Part of a small language model's weights: vocabulary 2048.
Each number is 128 + 32 x the weight over the matrix's rms, rounded and kept within 0 to 255. Layers, rows and columns count from 0. Numbers have three digits each.

# gate: layer 14 MLP gate, 192x128, rms 0.0801, rows 161-191, columns 0-63
# up: layer 14 MLP up, 192x128, rms 0.0801, rows 161-191, columns 0-63
# down: layer 14 MLP down (transposed), 192x128, rms 0.08, rows 161-191, columns 0-63
gate161:120096177073115120095150092102167128133147120170183112169151186160130106158112135148127138157132146140079118095124077156100114139095135095116137105109078219141126139150141211201097068123156110
up161:125120171127136162177141121101100114093113097131166127175138084160121198166075170137111175152106146092137098126116129142135130162122125094110135131120076150158128108094130138129165062103144148
down161:143174096067104180111156121171178125138118122160205128081127169101078069100112129167130144126143126155198126166137172132094072139127156117154154142088143151123097168145137143145118144112204161
gate162:158112133118107129094183109110164143198090142170143116119114094145121105162170111137150123123092162149055144138069128077130132194121128145091156087123107099096068090130170158130119151165125040
up162:165133119150148142140169109155085133101135144090147110149171133105130124098123165105110131103138098156100155135135150095094110101179126130115100096093153141143132149105142166055169097156076140
down162:129101146105104164117123165083125123096139136115190134176083149184125214105152114095171130131193108127094106144087123130136130148188124093156103159138158116176097177184070117148165082070164097
gate163:165081109122175121183156087122142110133109103128112085108118157177159149111119082085182151122171161108116131121149134134213087163131102123156129156135095139160121126130117143120152122069113120
up163:117113168101125136169188141198140150130127140091133141079100154077112096148117134149150109068156140122088174144098176165148144161140155133193145115091099103150202173132166122102122129074082117
down163:139137148149160121170175040111127096123145152190130107122220129112110074142135161152080153114132157120119138126086089118164175144132088175096076136172157163061034089124144155101128109127112122
gate164:133082124127149145092134145116107154098152129163162102158104073147128114185098075085180146129075084183210160108084161142121168140104169067088097156119134069094177084120189075110106139073103113
up164:096126099103076129090185083134141171184127067141144128142182104142115097099195105169208091111143103105164142148136133093116105169127098124114102162139145106099131191119110109115210123062166137
down164:131109172134130149110157116111085142203117129124154168041132121176167115136153169086115127090165110109152116081134122109140138129132106190113125085157173135164144132118174148154141120173156097
gate165:101124148157145134167131136122145177132110147074094113146086150096084133122140096083126040197108103117145085137080133080161144185223119076078138227117107169093110111161146138141151105158093093
up165:128154179121132096174160149097111126128081118072150118179162153141114097151133108174129106134127073122142188150107176143126154159111116016127206120178137102169177143168143135122137129123094087
down165:141116125146104148127095105175142129157108141134148174083109138138164114106101123172107143072088133193118146134097111127139110111135119182143117133083107171142079092086124165146142145173076153
gate166:132152120172131051136136156140136215160139093077076087166151150078107172076098068110159135107107147123105070105118175109095156112152173122131172102158089068135132108115112099119117100112204119
up166:119096128141181085193165121095089114114169150174114121090131166073085095100096129101121157164128112110122117140139180114134105167078108181124160131145093111163092128125128169084115137143177131
down166:128068110124174104141163166111180129064112106115155084083115158119134133091180118179114149139125077064144076086079135184151139105102137151129190126159104119108148158091131073139146117079146162
gate167:125123176092160157110186097118147114076127166174140149155161124116107120105122139066090098140141140171130166119131166103166111187160128120183109150095184139120144067135157139121139108153088127
up167:111153038106169204110138182117110096111116072116159115107129140088119156138131103119177166208153238154079103121150154091127110107124068153093137126108150148122151119088188148190127067089086112
down167:133152132137123092154148146091060072129171148045116155117122138124120120124128080169138104131098062181174100147134143137138145118164131087110147120137097117084121111101136193167192118135074116
gate168:136000138076109114147166115156138186124182094122111153132148091187109117127111158112054153141135056117131183139149077133137133138171106094072113065146184120153128147089114129116070133157145101
up168:101156091125112117137082144190124112078165098107133168127156169149145092162063126120080070090125141120133134085162126127104150162184105161187114114158106120112153130083137119094145156168142145
down168:102116129078140143135143194099189155143122136115100134146140140126176116164078180149045107155134153159179144154117136132112157118141086149156139187120177165123139150087092087214129126119170133
gate169:106156109133134105088138135122141068108175096203073113171139122127142108118152143122087083156203080137115144089109134079154120149095088174144116073154169172122120104156152120108102158147170101
up169:141103186141103122064130151137147164104101161066097158145095094180169144140103159165177135112064117114094098159128070142058092165132096086096090119118096161145146103134127166155106184188112166
down169:144109066117151099098117098075158117120160164112162155155131162147077202108142158164113163119102094150103122186115137105112065110136145123103093151135145105129068138152139117072111103112087159
gate170:119068159092155102137164152165142120207119101084163067107161113121044080186097134116171124153124164147149103143124180085106133125048104084090127212157119049099157111161107114081117187178129136
up170:180105156209096048105102133113109123085062170139108151126153100139162188174069118130147120180053130122158096146134096145166137146166139101049151177104152110157127082112170136077114142130154203
down170:120107110154176071194148124099115155163165126118196120035119159095150122093129130102147128118113099115130134113130096130172209143161096148077082168116082083159090114118081117136113168135217111
gate171:114093097123085053149137101147152148122127127127088096110147111114152141062202160106127130141133120182113112112089105110105130216133148120163132123090086153122139206087181116121160152158151090
up171:080171093121104146137162143064057157142058102149111123171128180148115173140185159094137127132147134164131083107166093145134084101112192159199097133091087116081160075148148099157150115159148172
down171:098066123080148140121114059161191167128138113124152167164128114157130184122120133092132107124102142131149151129136157146150113158077094153118155132114151095166090152090102197121109145112166056
gate172:076208173113124121143119139143156160081112067101080164151171133161138158084112134117154125142165181167124141103157147099142155103117132125077114112118094115123145133145107148143178162083116128
up172:189118072140089137139148110105102189164113105116115129154079143120166138145128191102134141078160125148179133124053126145159135082129117118087203151142174099096121074106084141093093158169159103
down172:138179095111189091138105167109193066129140126136112051148176111143119157108111077138119106152092114122150150135112124109073120138109116106215121147123130176152149157150152167125173138093124142
gate173:088096098103136106107131112164138160146145124082142168153149131075094139132099160117080119174175113097135135129178094135140113150157129159158101120125103128125162110092163131104116172104124133
up173:174132157137072140115124149085135202128182118157161093136093144140100103118153079076105099187101138148117125107096100148115146166151143106088145123129182115101137115130135107087146103127120158
down173:213118165162125139115155110133068111160121122083103099131130115099147164138133140174161102123129097186152088127106137143123126121091137181105126172112102130143076148139145169160107160089165133
gate174:113113167151087112102141140097106154108086150120127111131172078127094113127152151142147152121093143155124133175123130090103064147135104163144139079142175045097130191120165152061139152081169160
up174:127110113110124124124175116150170162106191085135123164151197127098100120092177126091137137183081064127142169088101080112123132111131128173089154112145142113171146132095156149131153092186168110
down174:118170156067181140134077132129136101108074109108125191183111134108147131144097195135122132134184136128146153113107141134127149117129148083155147106162104118150121095192158095195112148106135133
gate175:130094086102105136168142096082118133171133104187081108096149112095143136140143078152129147106139067049169117114209104050140186149115146052169100127158134187116166088125167050134108143162104177
up175:106161183139136137162143146120083123138131098126085097113129086160127116164122050149148128143173167086083104093090181121169164147178133108083108132109109100142090113080090098081130141174112095
down175:169145122114103091101155139097126182155120148147099138081059150118179108182135133151166078120152149120100197141169128128134146109168139096125148169117087107078202108175089069136117146170155147
gate176:081138157066086074148117111112129127074133087108103156156116157106173157100121171110115099148150093117126076162169174186103139151101169071129147107177078171139152096098136106119102119087073181
up176:164133136139102139171112179117089113117099144144152100141094116145148176164081146102189126109102071150165109054140127108140126125026103130127159110139125168166134088144145140130165095140174202
down176:153141130103129128131163108128138142139164119138117092152096164101155106111077077120091142128123126189155128145157200096155105104115109134145157102125057143064115108156128202080078127067141169
gate177:114100085114119143115075126116161181153110152177077087177126138137138090075108135057154106163174152112115122132164156128092124168091125140070148122196131086161069109107046106105120109150085085
up177:186174211121129137151132105141158075102069081131151115112142192085076111115119112105072127143134145150111109102142093148146158116156108124081156103070126074123108141168145176158130150100116072
down177:144094120081097117157115109089159151075145149143145134122144146157193144159116071103109124118134119107163180152213117129136138100142111159216204175147071074118102153089158110112138134132134131
gate178:093144167216182125088148117107102118059095142126139109142084110123115166180140130122154105094167148188128170127153162132132153102109142137156115176115154152097094133103124177122123149087098121
up178:144148185123126111097202092170120168126155112145148120105117169091150156092113154138148121139142088155097123110126130151123162065160093126144108142100106122123140110121150101127139142134125105
down178:115175147155138121148108098131114125160079147094153097159143128101120146120163080102115187105162159108131084069106103083146150144178153163159170109128146147117144155078115136110129135115151138
gate179:098176130160153108156129110122199146116084180130049130183103200132117093097183162074161131110084124179105136096146144143154137112146176092156061181116102106142108143141072143173125097095179114
up179:146120138169141108120099161143160081081099092146116141156148120119155135194117125107080103112103142144143129146109144129078119101129157118154169216122102051143117130095138227121107159113118165
down179:160161186175135148128122098142155156142120241168114096151123121104132104106128161192109144110159165147106160107147115126138132111171158128131128111107151162157151106204163125154205146132132150
gate180:139160129097142077100142106140107072191079158071173094094168142113123131118137149153153100111112076156128119096141111120149090115126068146101165151144124108153055104141140189153117162097167111
up180:104236124141140132142190107125068093061141188136101170164138132153122195201148169139100188128096079113152157133104087137177131120157145107077102120099123116123100083126121123116160074175129110
down180:169114149102197156094119147079125076118085151112059173167190099101129173118116119158145085123106133100186112174123177173180167152155148113101120114112163120141114164144180092172117134107109154
gate181:128137118169160171096140109089143067161083099161110169141139127100156142114121092126137122125054140091110109082192088129144087119135069134152125143129125118174119093122141164144170060123162143
up181:111108139101162162082089171130060119075163128111153138181054106142138192139112154071167131168110155205079201168147157099181119080171116132097114133079124112113131134105122147094152185144178135
down181:174065157159149083106126123152144074108122127096114102026136089123118143104157186188152095067119169091120088117168135091117154148102130139116199062174110102206089142127118096141090117136127129
gate182:145093150175123158139152100125137084128135075151135136152102124116117209177144127098143110108143135120190102082144121114142137120116185128090072149104054162158052142129143162098151110133105130
up182:133120088118156143116109120129084129077117086103108095091117129082138143106126187069104123112083114127141087124155207161159108081155115079098092165172164132088097102188085151120105138119108102
down182:097116093169182120152128126119162146110137093142121066083109110076142189114096131091157115212148110189102079129089170159153157095142110117132113121119155137165140135192103098130081087039120123
gate183:093072184137145105101095124093114106144186104166117135109140060111156178127114121057142127125095179108145131106168117133117132127145162166147145160092130125074106121161123096114063081134060166
up183:068136135123130116128142096131197139133125121108117193129128130156108128120055142146140185192113147112172159116187059145126091094137159105152123111112206097077105167081167135115147179117178160
down183:186078110108150164127141137110130148167088079201126145098125186116180163138125093160145129110071107107121041173152068094099135107141133147190155160161130202128113129167162180127125110113103074
gate184:178157155131116143189111121104163077102136094128122112177080103164137056103077113111080125074145119126134133140125183141060108158114127140137124127043084127133083119059127098179129132140122154
up184:147102088100175162109068126179140203085172115183098133122123139131095062055149126144112132107124066134163196176114124120140108127123117131176171091086115156101151142119141135127135135170122119
down184:102185180160109123176161136123092131114142150117151110103151112156148134106173077143091118160155128172118124170174124064078037162174168108117114133116138166112145113114090122137098113150172085
gate185:134087142128124088099144119154137113124132129105137121089093179084107140078134128121098120054055073145137128124158122159135136185163133144092094100090139126095128124146124119169028067121109125
up185:126089108109168119086149174180132177115118120176124129171154164166142126140167146139111094126179169120069079092100078116128157103089107113100134103127167093149109124186172122109076100152144148
down185:123136128056067125145131130113140103079136151169091131115160146116122143155116103118120093171109121134166134120114113165098126170145189058203134154074124185164128152168143105169149137055076120
gate186:138151149118111113091158126089152133151092144114118124137112155148147146100150149110099127171147162098131136152116105165098166129121140148100078137058026094129147126130147134098123099135143131
up186:132117139136088132089111163101134080135082168138136125090118172120097123122109113058155199136098133141109144103106079106149112103136103174135175171149166133079136180123132186180121116090173196
down186:096108122142150059160163144163091101103090137142090142122106115093133098100097132173144093147140094106180106162096143092139149152139111083142093116094118115180179127106119182101105174123164137
gate187:094147133096119075145162091165164177130144128104163130200193059156227166150126125096156141121157135151099129133118120104134058141143131127118074155151118126136143127086126127118042152131101108
up187:135139092069093184164147110105121104086160120103113112122071097174104161126033179134130109152096129168111099178101181122065174095133154159111132126117144113182094142136140132120141072160108123
down187:141123091162121109112110125147130154135151141102101137188141121089113101130170150152174064102158087210086146181074162079076160136126123180102165132113138191187084134110115136114155132192122154
gate188:076115063129155158172076128118149121116111087065105120161140105141222137133130116158101119143182138128138106122180194179070097128083079200113118086139083130127135150093131116123090094131086113
up188:114129118128107141138170148174137141144217121066144104133128111106112137128111172189161139155097115105116104109112144175129094135133155089132097167166112115174177112151146101172126094150111106
down188:204131112148115087085065060153161179094125151163115143136057102075126156121087099134216113104161118151101126126102101138193148139153151129160136117106153159157128096135174101102160107116086121
gate189:101134112053129104105152132101145100145112181094117145147140130145091198126124168207176131133143153135089112136151120120110095152137092100112142125109177112067127146144153159107124088092097091
up189:145098156161118116094108158107159108152104135123135100179075136051148142123164124104122116148095138102117127152138117143132148127115121160116123121152145048131120124122118135134138077095121126
down189:128176129064125132092109119126093127146139138128147140111103109193081153140090080114101164119096112094116095128183178132154080146114165108145165123075122136111123129117128157097094118100133093
gate190:151086169115155099049135072127127107122103101213080059132066098120077107117110120158120082151129092144117109111161138145160172133094128081203145095143109118094094085135112145153149163122088154
up190:040101152120144075096108119111134109060148223096097154126180108166191160114122134191147106115130087167118155111137120088126209094131098123138142109116150125118053075086109153086154146169139119
down190:164097154211138122123092092131099124135032109105028125129130173155179144055092123135144164172124156131154072173169131108099140106101114181153129108145142156107119115116129146123158113154114098
gate191:175183108094076127092104104100112125169120153130168128150115084106152103124180187145112077128104111091076109141143119141201075121148117171106178050134144153103153152136172109102090099070133155
up191:180140087143191097108155161174137187119143143123130100111181048160107127107112139087160146110128160209123099181079163132083192110081140105129097120143118140142096108103147115125181147136099102
down191:109183150080158137147108077159122109108116188195126109096094116146138071184079079126108164164146137144156161101119126132157087145116105119061167162089114119151050201185165145101075145129089134